config.yaml
n_layer: 9
d_model: 192
n_head: 4
n_kv_head: 4
head_dim: 64
d_mlp: 768
vocab_size: 2048
activation: "swiglu"
norm: "rmsnorm"
norm_place: "pre"
norm_eps: 1e-05
positions: "rope"
rope_base: 10000.0
rope_fraction: 1.0
qk_norm: false
attn_scale: 0.125
bias: "none"
tie_embeddings: false
parallel_block: false
init: "orth"
init_std_qkv: 0.0452
init_std_o: 0.0391
init_std_up: 0.0452
init_std_down: 0.0
optimizer: "soap_variant"
lr: 0.00583
beta1: 0.95
beta2: 0.95
weight_decay: 0.081
lr_head: 0.00979
grad_clip: 2.0
warmup_steps: 200
schedule: "cos"
final_lr_fraction: 0.1
batch_tokens: 65536
seq_len: 512
doc_mask: true
train_tokens: 148900000
steps: 2273
dataset: "wikipedia_en"
Each number is 128 + 24 x the weight over its row's rms, rounded and kept within 0 to 255. Layers, rows and columns count from 0. Numbers have three digits each. The size before them is the row's rms in percent of the matrix's.

# layer 5 MLP gate, 768x192, rms 0.13, rows 671-695, columns 0-191
102:117098117112128137120114156137114112112132116157117092119136154132094118084110132103127109139141148126137137103076111132121133110139123098136124128105134186100128087109080124137153171141112143110165115157136123128110106123088120126124160120110099112185106151092139105158101126122125156111210152137135102144129147128140138167123130134119132153101113143146137207106083143113070122141097116124125121104124136135165096117147134121082148114091126159102135081131043121129076125139111085140158101153102120131136107113089149105151127098135086155143106155142100144124145129125117134136
103:107143111180118157096146119144150135112106126135161147114120111156132128148181117095117115156155160140151131102108095155139155073115136132074119131195115124114150146155137125155138145127125153151110092176110166110116142125105134104156114154151100109092140131098149169143125151148155159142139188121202148104135111106117100132110152144134138139137112093173131091111143116104141108117107145105149145144124129120145129061106121106140168120117087133110128147128139103116096143121181130101152132128120117101163150139183164121097116127115143152085162109113120095119093142132145139137
096:138096137115081137139140163137132116114125123121103160082097072143168108150142141139119164164111156158129084111140104133149120113124130120093138097113145144144112114140130146141104161186130133096117139134155163157115130132153120140149106117077175117131147112142113107143131127128092080103155144171108160055163142106092137094140117125148128104128136165136165149118168111133134122095105132143098122150146146128136155126120141118123141130168134176188105112131096155143132138067159151133143138152145156113123070152112136142107131108173111098105083123141143115162154144146097131140
095:123139126153126116132113146154141085127134147148146166121177093095126110149154139121137127125173153143128095110136121123119090123084144146135100148149118083146134082157130143139141109074115078054140104141110102126156119130117102145110117118128097043120105108147126127096117103145137138130115161102060101156063142142093154116113137164122110120099134161111134117099112130142123126156123141129140157117149123119142127149147128121113145138123139142156157140117116118158135137144193115136087124161131108158118135144100114113142114137074120066115122072141144127097141141120139079125
100:144104146153166109125157143160135101126136108124106138098152137118136141123140150116088127139149107136124103176153138121140104146067166141185155080075076153144097132140095123142133124159126104124157140149135098110120135153137143107098147112138169122091160152105087169141184118148119126156153146127135125157144141159163162156152113120148200144102179138146154112134153135114133112118137075115184142136126154123157115137140111170123097113128147146117155142141141121132102134110102101143146112116128100133134103063152107116129150124086144128127127140146083173111127141129133150149
091:145113207090158124137147095131098126127151108145133129107131123113150155147135140138073100144126100132133116114133107120154145179103108120111173134140124108140129066182150106107115131154127106145102128096146136153108166147119120169155122119156156144113121121138119161132122102175141164086102102116132119121134119144129151139105136118139125125118161131133112103145098138134148145142121114125143123085101189121152093141134121110106123142168127074168098114080117143146134086125118118141140181118136115092132138139123167105181119132119069088142136110099147137099128179071151155121
101:097175089109119135118157133145138160127138149105145143099139124100150160091126142141087164140152099125152126130113114129123146085108082113106122143152134130116181162099138120142142106152099196120093152119143100114127145085135137143119079112096141091134110072085073134154130140139127086120142122164122110133133106091127089097140110111137140109136119108155135107127165132153138093127130172134162103162120117127127149150130146124130107143145130118100076145093105125119102158143152095111063145118149171110150114100153069123165104133117127090126087122121155128093145131119128121141
104:104143103147112154096106117087137109122173129154122165165171135132143142174117181143128111114125116134135145133110169080149118101118123143124123172125119145166145150119138140112167145134131119115146119121130105076124089083100132161146102104100116108141142149152113139096124118181178063140125113156116155145111146110142131116166165139097146139148096154153173117134157133080151112142159164115099123150120144107085107150093124121093158109131126197096142140121110113154115133126136124103179091123116120101099161139124134137144116123110141134137129120108156149096110146073159109135
094:145124133128141148140126153118167135117103151139107101142131082143125110107091130135124110124079103105143152099136112135135155132153117129155173121136105159110141171161121072096114101153156123104107083142137104170138169163146116103148142116126143106144116137119191140143114131178123107135108128156130172127165128146076140088131103103101121116106153153166085130128147171114145127130117118082148154116102139115148130145104119136076128123150118160145133159088135145117078176130138097140135119128104112087108166173102118165150164144122114126176135177145140143084119125159120111144
102:126147107112143123147110124146108084095158106097134111107120104175116168080139139134119145122129135095132134094155131139155162118131152148112144121149080123139107111117102084088091147123120116145148156136098159096124108132082127110139114100142118128158144132118158103101106123098156113139134143156131142163105078142139160119109142140143128099114124157126138188140151116158099146112148117145179139149125184136137078133170129128107133128136100127131124092137105085190077168158090109098129070125122108142105136133119104111126109097126161114133126141162085113138158105162125092174
104:104118131152104108129097120126102121111147139114128125133119112177162186141145133143113146124127119129167104112131140118167164136175143075140124093103137142096125131132141081088138094125144087141102130120095136139083125139123126084103140117126073133123140094137093115150136136102098122079120117102148162112151110137056084153153114153153116104142111140141119149105138119135118151118111088089157188123091162119113118120137136151139158146108108116133164103115109146155106150142114134101124116154151150117176113096112098074098134143109084139161162146095155128150132155150104086137
103:092087130118127169126143132055149107157126126153130138106135150115108150119110121110192120101106149095119121102163167136087121121134139105144149067121116123116145152126163112117138116117111151134096098169123160099158157129104106134145124152128131172142143162165146132107108085152119105098110105100164140157159137109109087188144143131128155153154110115118108137146082118147120095113088132116089096147145137153107135165179120089120138112139138179128127100151199108136128163113133127145131101111109115138100124165121108109131152144162162125163150133150135134121132137094134114147
107:105167123167136167109140117124095143136119112131158159140145092141162141168128115108142130146119146095119113073134142157128177159184150147169107122139147148109154120105083123139135122113094090103103103123105151129127118132112120159141114133140121119176139103145121076131063125154136139136116129127127163150132090098138130130127120113127146097123159113110115163142119111166138152154142136127134110182177152099099125168124109120146053145137116152140106105079152123134131127106077091140146090126119089103092105148140133128142115134150117078157093126115101160096175113121145131116
087:135166095135123081132151160116103114095107155084110102121116125118106121122145112159106144138147132154132154134120144089089099122117149134122171108139115136150086141156122165125117139163133122159128123119142071083129101145106132116127127109082118175125109112120136086124132160149167152154121188118129165146095147129157113121121130106124099136125152109132141146102144118156163137129149134123111161075133125116059147157108124088162116133146094146141153155159124124085063118133096140078116156168102127141153137147143067103138122133138147116136132134152132139128151161178130178112
103:109145140116077127151160134145125112179115133114144138115122132163137126137106146091113142134109149127134161105107124120162114124121131096129130152186142102121108136168178150119132088166157110124122068110167155140075157165120118120177110159153129110108146122154106185146124161140135173129124151097127158139087117109136143142157100133116102147104160133105081124146129082106146124106108123149159129109117165114169130132117183132122073145123116122172118123105133114121174118105087117106105149106125097135113079156101144150106083132138085160132111132148153102152143131140133141114
091:147142109132123139136169138071078151136121115099153142176163132157128143118135151162117114121142136092113092163155099123087107160120104131111133147131145139122109087160121103144155138143113109144123137115173116115130085136107108124069114152109128116140154174141149066171136161136115128163140120161134119184152137120149155097123151113106158152129173108117081125142104112107138109084102133115155117127108148116140149090127102164109122160135119090109142107088173155145105137092116097123108124122098122135127100120117108140153156112107098153087142181141151151166114121162112160142
093:128113163101153153102129118111163121121139132125163163118132087134112099115132150106168116112139139138097119099150111151104109136137146127088094110142152142120127167116124134124132120130095108145117104149151145159105085111109161109114136125111142198094197133153147082170122079111083082115126110086134171156139153142156110133162121131115163129107170140105133134166151152184111134121118144113130148149125111112113139144136131082139148156105145113150161142102138095121162145099095129077159146164124142108089157071113143118129121117122122127155121113101128112145122181156090122150
084:091139147091096109115124127163135136137108161142107153109123139125136083135135134179164107181145135126130172116133158108154153117125112157138105121177164179153106144108154118100106129086125138132141145139098089100143144126137099137118120101106094146151117090096095090126126130136124127162113099125143151146112159150119106138167128120086145126099115108089135137107125158120107084132097145082119093085191092132103108143102138157137080136162176158129117079162107123140164129109180152161128108121094128117106151113138134117139106137091164092134126106110137120167128118127120113112
104:110118083169182092107140095105129129085102128194117159119133142177085106150109160106143125155109138089103148152096174101111160111153129114104151114102123136126116108139135126148100133146155121111120124136112122141143107119117088134102138123119116138127110105148162104133109112131109147116052077117107144100148147129132164139095163145129134160158180136132127137149145103152133127094129112117137115137115120134113128144176125090113094158111087105154118104122154140135136115140087110101115074167115152142107100136105116127113153140113098157104143162098108099078092128106118115079
102:129117125082157137118128107176150106182079151126126137129135061127127112118161101108109127127126137119139124087116124112107149134103113104127088136159109070160161087176099154134146119126142137149135137123115146133154143120127086116122109104104154124167148112126107104149099150118094123112149100076174160091165111146129144144154132154117141152111114149123114174094135119145105086101161120150149123113093085128142123096104162116128133137118170176155092109130162125106133093133131116104118156126119149185103133119106153153127129119140122117120148159126110161078088174118154146112
088:148166127137102118068145118127150110156147096141161110091121157121129132150134131099120126109108115113120136161083130069086120147120125119096107129116133113157114136123086145126179089084116174161155098127113143093086163137097118131147116185133124155113137145170123165118114166087164128111134120144135148124159136164104144118144156127100127147145129090120139075143105124137151083116085095111110148119147114150173132136139135122149150156162143119160100142160097148137113107158115139110134109146130098114156159116145070157149151112122093103131167153124116148115133111139102091170
093:084125127154144116121166125133145159107151142168096143142103139169167136114128090082121121129103127167146140111116141087130146139091131122163124167120131162128139102128130121124117109173120094132141109118156116100133139143123150205110135138108116117132151161122115096108120106145112076108094108097113139144089117119122150160112136168124099122111099086129115093114121154098108120087141091066114143084117111126137139154130136153143115114151173147111110117110137094130160116111157105134080163131211115098133115111113178119085128134151151072138112120135151125108126121167121130127
095:120120089104123097094145145114135122140174179150143125124134140103188107146136085097120101123138119135131163098111144162118130119130130096126124151111126134125144070165150125115163114124118167115143132098131179160134134139140140161145081168123079120120114119177145148127105097103137116159147101155138130122116121123149174082147151113114115169185111128136138123120113135138119112116135125162130147144114147178090194157126146119134095123154094115127095126082124107113155109139167092157109122168178127096097103147118101168136118104158158157141098126100150135133133103115119097116
098:120143159147164130149172138135128099112119119174112173107084115134115108124153134142108143133081139110132193109117120095145129140117131130095129129170115158136188136149111088142088119131118112126137102144127123101109151106113094118146142118134131139118141126153139110111141137116129114086099122083147120113155103083105119115169135139147123108087130103130133123153146121098151183141123121114161155119144101184133174078070142067137103128099151080126142115141155137121121117124150133077168137126125102169153113108165157104170140121148149127090178106139139145102143103130127123161
102:117112108112137127155100114125141149193112112126147121131130087079119108145119140127123150132142138124100155138187120106166081144143121130135131120134133124101120135128118100128110101148134105164166138123134126118087118128114113101147153156122114168148124147162106161166080115140125161106121145088123096137135143128129084124119158057139100079067129129110075110123161145093114145121153126139132109161088113148074136100098140104135088121115133137148123093125149145137065109116124123181076146118106117139111142134118134122160116113125106139103130166124068146070128145105149141130
# layer 5 MLP up, 768x192, rms 0.13, rows 671-694, columns 0-191
101:167105095113133118091184096138145170100129113097128127119161162132127130106116128137170122136146174177124122103131134128131096121131110137108111145145150139147108094152133106140145120147144133122140146133160131121125088106114164129118164082133150099130126159133112125155137124120138160119130162138161187150134140124136132160112140092133098127088171161126117130160141127109049161114100120130101114122122106106110204146124167154110150167111133100155171130117120139123130117117121110132110141085148086111085135091108161152139125146120148135142114142097095188139068168133106153127
107:123137146089124171120108118147139150166177156138121137134159119104099120124147140152109146129200143086091129127144167162147157142114157159124101095065170123130162090118145155132143157143106117144105165120167116151129126123083152136129147125127126151109113143144108106120130123137124121147143138093153101103087164168124131168167122146086145154154128155101142117140155138105119131120098125107114129110154139163110116136135149117106118099121152126161149116104141100156124175130124133118094082080098102158087144141159148136105137118138182122143097137138099157151082142116180111095
094:140142189115134150146159146131157077107133117095108109114137149156153100114107161133127135143140113157104121116083164149135158131126115120133165157081140076132065098131110122130118122141102125137127168095115122101080165143158130133122128137098169113100164111144118144119121096105154159103152122116128102119144086168106157125133095142148115144156113114114091144138082108130130118141135142112113115161122120125136117137139116101130110125177145174186124166168122139102183120113152181104120155091128122135128103186105143160122132119122093129131143116114141122087103095132092114086
100:116141137117164119069133140083129111185135108167132144135118149117151166094153115129167129133101141099092137130101167142145120115134095129107100143162139154115156142168104136143121106162106103111138130120188100159132103156080125132158088183112141135098120120145122141110108099117091141106140132101149153126099127130158144154142128128127152126106155131083106099154098122111143196143071156117124116135096125113182110125134125143074127084080130108130119155131150116097131100120135111151139157105148094082092145151133128118090115133126110138128153152115094143112099110157114127112
102:160121131148145102153151143147165145104099152118158142108165137106107144189155142113083113109114064127149108147112144105124092118124128145164146128139143074122068125127100149081139080137142132132139090083139177102154085173105132137127111112088111152147146143136140113089135154102138138147166118120110149129093131167138134121164141113127188145115134124144144150153136101151108152099110079116183122128139129131112145118130162120140101107116061122105127123097131117115133115144143112091177148109124100141107108098121153114116117127096116114174156117116143146149113148104119136103
089:114131100104170116072143121078103123151146150150132136123136138134139146118149180128161120126086115132161160077159140149154126148158108148097157140118125121130091098126109116155154140109130126142110146137144138149147156126114117109104099154108094157110140090098137107132107124118154136126120121138122134140182124067092126153121136164103090113111104115147144113157086133140178131117125169154168142106117148108148125164111152146162119120162116128114126144183105122154116140183110090157081088110126080138132150090163129126144164093126137071145102152141112138165123163112110116140
102:125172101112155118122126089131154098127131130104165134121156137150145124070126107122116165146145114117103158163145117162136117153133094149084096117101152123118097165120128132114072114113174115155129127152097146100115127171090117134129088118137130125112095110117116136125169138202115147124092101134127134152132127132129114139164082155130120125109156139145114133173132160116151118112103115146078148062103121123118142117105112161115132089108109174113135129102114110151123155091094190098152138120106088125129080142088133168105124117103153130103109153126111146148161103139110143099
104:091138124117184120113062116126133128137129133119128115115110128124129178135132120144126142125146139135117162123135132153175127118136145124101155116167122110118124119163133144112119111115130135113104141127128069128112092178140159126181108181137142115125136127118163170149107080139132117159184135129106107119129163118172153053168086186150160191125133149136098105132096133094149125108121157108102168101110123145135124079123072134112131105120143128104142108109125137139158167139126116135152111142107128167134165139118122103129092125123127121114155121116146122134065123098151166124
097:102152104143143123130169128130108121134105168122121131112145143120105162142114143117101140094164096134120108132137105137095135159114111155146110155115152138099156081195136145121160142152123146166117156122141109110148138110109140150133088104103092179126122080164100146134125105127158158094137145120126105157148144146120118158140153152105146151087080128133122097124149177114117149192137113140100132120146105097100095114147090170128110096110144153139169127124114103092141102104157117135121149122175075146144123126110109121162134095148120138120137133111116172122121134098122215098
105:102099168154149117111183102142117134180139115082095126115126099117127149116113166102170146150112122131111111133100124155160138125137158114133121096079089095141134093118141115142102159127132129099111113163129128132089097152138082094141156136136139112170166154152122131135155138092146087130175104151163116119110122125161104115121139114088120112122149129177117139152127131114082105124129075165152132147173114188096131119229155121134147142116133138091146123166135122118140151106119124143139087138113117122118118087135105140128161090126142122153132114133136124103113126134161140115
105:104103085127118092087134156155110093126147120118097122142138144117164128133110157173099140134111082145133099120131084131140112143137112088134124122148112087123164109112124162149119158145156088116099107144087165109118143137170132134112115122116164170171196080131124152164167140122098134106120105101151138096173129076108119163113144128083104134128095156139091135153137113092105152145132101097120133083143159139120137121100102129171129136148137116136135127121142120095125121119065181148135152130146143094140120118127124138136153124133125116144081142144076162119092094129116128119
100:146145141119147128151113085160148145168144139116135135146093132135137123105128136113117148139155167143089150128109133124095163091109110125107175133087158092085167164136157126102121105150115131115122135120117153149144109157143085136124136127092132149137168148102133115137110121133155082099144174103139138137084135137079195082096134157128155118118124130091137146126149109151136141128084096123112154133210154091140112100147163148148152136140099148111100107151128147136119142125150154082103107123139125165130165129135146092154142114115156132119168104139123073092123135118126109077
101:089102127093192100144172154122129136144126121150096129116133126115113133141174114098100096157118142131159157124124143135154081161098135120099131172120103163157089117113128125068154175151119114097169134161134123126139114139134110149109138116141081104137116129137107163136153106143133125131138112111112124179158100146102124084180115160134074150160144106107111114143128151132102099094119144099118128099063127130128148119138164099128122098128122117089119100172111130130133145147139176158132129091139124195103164152136160145132120144100141119110132103172116113126119138121123117168
090:155142115066144131171105103081145163123118181142127123092154116137162114147163139132145162127120134111137138152156164101113116117107146115123125140180132135118116138121100147126092115119160114109193132110139069113109125123078123169133105126061130154176126131152168114141143155134118116160129127116155126190136121121116118127110129110110106167150166100136129126115145133179152130143129141117097115122153098133124138135108110140140122130112139134140136137136178109085119114096078140123122124136144128189150131100151084138148077154113159124137082127112073114121160146148112153127
101:107118150116139123138124120097115185137125143124127136130122151086125097106121124119090134165080116124111087131130117128109119137165152122171069062116138149156080176119102128142154125101122130128155113136097117146115152167127171142166110113177113102141122154099088128131147128182095137088150089143161132129109132116153138130137124100123129117130147108117134118095133096111131170095130080158123095157104127150170113110123145117103071134094143142108111117115127195111134100134123103148120115193098144122128146119148152134140164120144111145109124137087107133150095105092137093127
092:159101141122130066128146131155152114092113150103107159097141136141121134145095120152120134185149072153116104094114174132105113172108133133206140148152154121098104151100111116134134143156117112160118127177106111104127166072112119101164145106140103142131102125157154138121155137152122061150113152152124077154119124149133154126093137139122124098138165098117101130119139096089121122101109116147133160101102110115087109131097087142146144146112119106109146161133126102135109138114176151146131105138167122119133125121128186138113112155123111123124128144154170159139139165100136139141
097:146185145129140093111160119142130098143164129087173148100150146134125153102163108136121129102144173158141134144118144132151084117124124157139122117140140166171142153120103158088151146121163136082098184096120107131134123104143162079136122141102140111180127171139131117115143124123100121095116118119106102101123128123126104125127156127142114108130159134096150106132146138121123126095144151128100120063152074104104117090184119111142114059136105126132101151140073079116137135142130171101125147099080110162135141140156120109123112127135085129114104128155135111127165148152142114148
090:163139120138118084121120101161133162098139107109101091164098103141168143119117118092149137128088095082093137114136162120163119136103125116166110152103113118098119109069149160135132127106154154118176094150090154092117116135138154168117103119156122116119117130154140118132115135081142123109120134123152104125114140120078137132113167115141126147149173107159107168193188126119132167138170097114142115107157153078126152129166151165134119139120103124114143164130130162104124100154125162099162156137155162142144141143158129152103111148110129100108088094115113103131142114108128139108
104:137150180105116135133116103123135141140123135115139140109146141108144164118094112146155139110100139147139129161139127105131099118148125126128103140099151154112072105146114127106158154131118165149155117168139130144164147165146164132120129101127115141118155148112087168116149152119107074147127127097168144146107103146142126102145111159137131088101130108076128141107090134168122118162123174135147139139141137060168130124107169151085178137120159136113166167121119103136090133133111111159082161104092078161152159149147100116115111099106149117121161085077108128083116141129133114134
106:169111112088120111128124148123147085122097125165123125107163178130143125096121123107135123121143095134116099111103127080129138132123095108150085138169115129126115161150152200178115137162153127148133147077121107139126134135155123107132147153176130119141147115143136145080137081114069103139144131135143106112064150143141170109153174107103113116160130129136140126134143148142156119113151103164113130112157089097164148152159174117113123170138107125097120131115092141127139134076155104145116159136102122103144147132171171131159142127167128132126105110151148127110109115079139129095
090:139124086100105120073138135118161108147143106160150143134149061135103125095111136142134134139107147073128132103148159142156122116152140102101150072139097084058137080101135121125126169118143140126149066139141111126119166110099167154135143128137110159125135127133124108078121186131131149107134102118138103118126115140118137131125114084162132148137110139127133133159085076107110138113126181141121110180053111100144096117114165123128137144129110112126143104122178165160122125118131134132143164136124139135146130122114119112092137109081105099131105122104114148111107143108146121140
095:165115100122166143174105127103154121139141119147154132097114149104106125160118092119113100142112130139128120122136117094125147083116120125131128158141069129134107115149079113120106103186117135138141155082144065131126162160102124142156137104121105116127139123120120180102161103161119102115126123132131081134108094100105118105138107085106087159152151113153093141132176081155135097097086181127130096145123137090117141144150125096161088068156122133112128127116133132084141133118112114110080140126127117112136070133085151155120117126142150109105089145125125149135129137112090136108
098:132145125120116112132104168156112152123103127133156119083100123061126143181125152126092144137090150113102116166106108120107157139139092119129132092094097137161119163144120131160129093089146129104110149138101110114094160156145105095181165103111144133167119113161157115134138116076138120091108126101130133097134124161124150134123080164142128107099112150102156139087094129098108113164155143125127108129132134096128155127118144092118116121107167179133157118194142125113153131102110106128124125098151128170153137120154097093164140163138112166090152119119112117153135126145088153127
098:142091155150135119119130163125145120145102132104106133152112127116146111081131146141158147129152122133093118113132136122160144134111121134138116155141105140188154104120127160106130144093144095083149116130139121102107112091135117111146118105124114117058111107156104132133138123136100130113155170128165083128176141125120123159099134117136096103170190174130088174156148076093112144141179122070122137142104131131154144120157163147130148153155148115099103093141121117098146165129164155142121111137123096165123102176144151100132128110111160164116124111056116150137148127103125137129
# layer 5 MLP down (transposed), 768x192, rms 0.12, rows 671-694, columns 0-191
101:146137125145164138096132114118155114173103129109110113146099133099136136153125091118129176189155144087159125102108100149161086102127091156116152130080152131144083110179144086104166134151062084136149128118116118121114138140105115103153119114133134144156121143126125132147143173146109152147147201134120204123109136137128168160132106144144147148118101125162169143093118119102135132136110101158125134123121144163098125161142100101085142142099153112113099119143158153121138134129133099109066162106122111159129139113117134115106176102145113135150123135156129111143109121143124126135
101:148149165131160154125134110122092140129166110115161162152159090148140133106122123117065132111096134132099092122103181112106110107139153151155140113083153126102127126099115179080125170121140143111129108104164120104123134106103155126121125132170174126156138142131185144165124143141095129133112113095121110099141173128117109146106112141109094126117126177166134120155150100112146108126100073124118146148121104143134144134142109141108137184113129149106121124143115115144103128097096106122136109138106142121100083093161149135105115124140127126191065132126079120099153089113160137103
102:135163143099120154075121112119129167141173109109147120101111116136141143115137159150109138157164159136100146141139137172127159161135092131158111161107135154137121140114069136141146090122140145094100076125122148095122156153181150175128108101108115115158125099115134107172147148137141128098134127134078077162113123141125157120146114127107146127160123089198113191124127096130108079108114139136155150160108114125123088129134092144131158073117122132119155111131155157118130126143128165142107116130166139129154133145143183094121100116097132138142137140126135143139120092177134140110
100:129118118142147129123152125148192133138145128104166152130098138139130120105120113132141146105162131146114182110123137164143088144143132131106135124111137135099174131145123120092145144177127128161153123141135144128104152100115123112130151086145119137168121137119151120151120095129164139184177134095156152148117144118149139090139121156159142108109128170158159151123112103130102165139098104148158181144190116124099106133135127131137123137153177151133139123203129102149121114108190153118105127119119150100129104064174099131098153118128128138140142150180122119166133140083147103160
100:117126133124129134163092101142162118139131156129171186141113208134138136145104155156113113146117112180123099116144117103119139127115087086109097119116118106108110136152103091143130110128148104120119148139153165142130090184150121158140152143178128098149162107148139145156133112106124147133094193119126138148155118154098116130137104100148146121171121090100170093166120125132168135090121137170178123121116129135148118133131103137102155115121110119149091133126158107136136126131188169147140126160085174131134124124113155141160140149130136079143136139120098117103151130168145131093
096:102157145100131152127119087144109103098108094119133156166096135136117104137135155168107156130148131141119123137115147136129096127138052150145178138101156110088088145137109189149156134164099107111116126130125164096111124129093122139162086167139134102095146115133182118126087129136112147119163108099097128149131112111141130145146131108125134173109104109128141115158137093061114147118131163118138113138131133164130135140135155127135146114181169122121123124086137108134109074152132112165158127171144147170111133126164113120144179119155103138158134155163133142113100159104161123147
102:138176167151102131093129143106169131152108133173140113130121143164123130107136131150125104106140146127122100189131123112116124054112161151108140115125159092147105100142124125127087155124078111123102106139143134076149086133117157083118111140135128104151130116170092102161106158117116110107123092145141114133118112116100170128169151114165161101100137130143108117132140134071164089104135145152123110103125096114126125127118149076107194119093093120123076118112129119136092123158108112146135115109111091078094146120128127123113142103140107104123108080132114107125162120124156118113
101:155104096096160146105166134138139153105107160132119106139134154092131137133073076084140124121091143122108163115114164113138122087133149106133126175112111140104122147090137149152183160121143118125102141125136131098117123153093159132158083134127124121131070143104174170146119176136107125150142108098123138124095152150144154105148145147125157117098099114116133098102146115161113083140115115146120167107156111159128145132114073116119089084114113137104131131123116143133108115099098122127109087123132139161156147163133176146138149099117112109196158102104129145118076129110125139110
097:140102113140095185147102152113144114161112110151135102112105097147149065119109127143097112121083114122151081119104105128103166105161150123140135144112137159118102123120159133106085115119122106151102114132079131132098142142155095148104144104131180088150124141104156129135115176156105111106126105132148128124128123154164115135125099162120127128095149124104116134168113091131160112109160097103133113101129138129126140151115166101102144138110118111137138096111143155119113178129081122167103081104137158118065156182124128118135091112176123106107153139143159117094111115173142092146
105:151114116150177180127148100135112099124120123112138062115088143141113159151134085129158078118134179090113096137135141131115118124143148102112118148121067093164139156112111129160148148087109118155133139114136110139147146150137141151145116089103070154113124090133128138138133135087174137129157101134087156133142128155110148094151130157130100120119130106138088155172115099098109134146098087140116118110102101128097084167131140094130107145135100114151115075167104145149103131125133144123134151112101107128151136145122097139167111086130139102152159104109124065114115146109132124129
100:087122112123134183088111142125130115121131178140091161124087122109110117118122122106106135107171108142126144172129128114113141171121123138119104127129118112126113112151113054131158131127158068135129135109153109103157168153089108131124130105152104151115167178139128120088123111119160136127134130150149100147111153171164119114113109141094113099179127113142133139138130102099110148184115162202152168095130144155119123105123122089091090116121147179126143122137082151119122146107145107098148120150078119144123117146132131170158105131136128143092112142125111135142087174118142131133
107:150112127114145101105149138150154198122125159117141145146132095101129133116104105179111131123156143124158156124108093093157128142135131153133109140095170123141109121083096149143148142099141147166154157124092100132135140108107160143135129078157124087087087120153128126117129125131156127129077139111124137112102135077116113094112113170108106129114097124145135094133125179144102148159130122114125120112094145157133144070119161134112155101163127154101131138115124163087150131125125115146104135184084124126093110109161169178104089141092109151111153080139127105127153089132138130103
094:109121117151110093153154094112139143143096159153136106126142170125120128100121144153130117134109164141134131153139162100116152134111103111118100127126110106115158121101106151140106126139112133121111130135143149116111123125117117148148120145090184178118118108171144119081069144132137092101123144139130123117148128135146096099141166143128174110126179113095134112131117105106125120089142087147129183112187142121145107121152130120186159132160141106123163133151142115128098147099114096145163110163097199079155094127121091147113134143130118111072105073156090125131171107120103141134
093:115144092149156119119149126136159132132140135087151113130109159167167115121140120137110117147155122129145128116118115128140144183127127118140145132080161138120134138090128142125112160148123134118143143071150141146176087132096156186160110149148115127170104080095163136130140070093106122160113109134114130153065155142149067124148098150128127092142141125102131127145131089123093138134086113161102155115134099166115141131137172128137133115096146101150140159183178139130123124119143139125119152114124135165131159173150105135125149157137142110091100135123126116092154156099117092176
101:108128125140101149123112113119122114159131115175105118119132111134107142163111111140154136118111085145180147121101154137107159111137131104118165114142155158136114088142158099104119148156112163158149111120174154129141094146078111104131066120145126126139157194172117101133133135140159112095142110098127155081131084099124097147157115138086136134116086116120139132109153168121152123154072122154120141121111134147146104158172130125120138099133114123111145125133151137150100097122136159114133094129169190128178149146116136145140073160126117128125171142161166145148160133158135087147
095:142169129128130134109083152146114108105135138103136140139094085164157143123139122134096091143123105133169147085086081127137128081119145112103184148128145166167122129153177076126200118146125082136131155076153114109101133119134136136208136155135124140097075146092114126119152173125160125105138145108147116107113127083144141118115092107119132097129120136108143093127126133129147135119119178154143173156115104133108153121128132132196124114104139118118149112120116147116084108130093124140103111122125142097101160157116137149142136149134131098112107133093123159102138149127123131118
097:132134111121172101109125115155143127105116136138119111140166081154116135147120108154116060117102107116141089142144153151152137115119124097173154102096128079164150124119125107116146123111135123122120076137190111157161119115134091154133137130096161119148164136144196089130125156151112163147127130097149104141156137111161152103157135139136132178150133064126122140117132110134127170066139138147143123113169139131135118114107141099165162164138156115141114121146111117135121120144154134154183175182158142170130110118157117141154158117113127090122121151126104129079140119139127125131
094:102149163109153148117125111183170135121148113140119126150076152118105114142127128118190126151167147173128081142110147124107157131128124120160118101173161096101109137129118102135102118110164093119063105119135121138125113136164122139132141121159128132141103143157155091146164133102112145133073128117165103161115145174126125135130113136111123097130129102130127105108143190141101165163129084096120124120184149148116136133112168131129149117189163132135103106166156132132142148102130114145111104119105123139152214102132090130127129144145151120118111108151101156138098121111119124132
100:101135115157144129095114118107127118139096087133138086097128119139158146111137143139096116092139109194132161123144166162160118130142116165095160160125139131124074106148115132189148145097142127105130171171164129110104125138117159143096139117133127120120137139175119127150120147126113129070128082129116127065120156156117161107124113133090167149098113096145134162115151127145110142102168119110123090100133145102114113126109131149110186160155138132126164113140098081117124129142116131141122168130080166162126130156108165136108139143111076129125096127162115117116081097131114116130
105:065102114127125126089131097105147111119101135170148113105134116130119097161157120105107098139134101136115128111115118105095143124106140133106119114133134121131169145119151181162125121169126144133105120107089164135106112157134106166150115185109150122146070040111112087140187129148112135153191093106163158140116108122130111192128149138089136152085144153155117105133133145144143130151095094152104123142119110163118147130130124128118123122160132117164103120123123087136127145150134094105166116087102140140128163124139122144118150156144124104135128096138122133159112135119141077101
090:143145187139126152143116095142137121160117092100105143107097151120106119133117062154144106115163065144104132126113167093141144104180144123104155141111098109111118076098155132147138107132126157089128112151138168144134154121086125141135079150175159122089118154129094097123106129135135113094155101132162120106160128125141118079147119132144083124109141100115158152141121131132112160119116154130114099137150148061139140138159143092148129117089122101087120122155137139156126133109125147134162130104105104134105145105130142131128125146136158100153133151122119127095165048107136107103
095:114120127119092099114139101114081099154136122112127101114135132147157142168142169129078143121126125141152127106134069174129126167130182176150146110150148140123144118104122110152115121122098107123082164128094110167145123146124120154114108112120100122163140094133117125169123130151119118152088162122113152075114144157138153107140161120133153117130122123121150100134123116096102115155127130142151150130109157166135133138126125082116116122149155105147117150120117117116137106142159102100097134113123089113097150096185186060108146115081167110145139118128123107094164135132198096147
104:157168123159112137118092091163117108140158113117124115117130107096105143136108153131173103113077146144119100157084119103129131096106141148127122100115125145148149164117138082102143090152164144111138132119162102112148116116149142153126186105100113084108132111161157113116117132112161122076155154130153140125178116116118076193122139159110104143138170143140116132172114163098124096114127085136119178111137115127177119133118153162156171129128103141148131135145099121104160131128086110136137103132106125139112110117124098118107123104094153155104150150132087169147093142135085116139
098:143120123137149109133156164124103133109086092122134159148083129107116106112141079090141144124149075142148107140143150150152128143108077134111161155134159128170113129176105122102126098134116105162112112126199113106175088115094147112139120137123092112121138099125142112092104169119135169099121164125172118132161115143127130162105150113128164082178097152134118155147122078124107077071108147108153161138119126121137137089189134121142124138144146144111120108114119119143108141136173095138134131092146111113155139127108152114155145105122113153136159156126130126155107120105119092123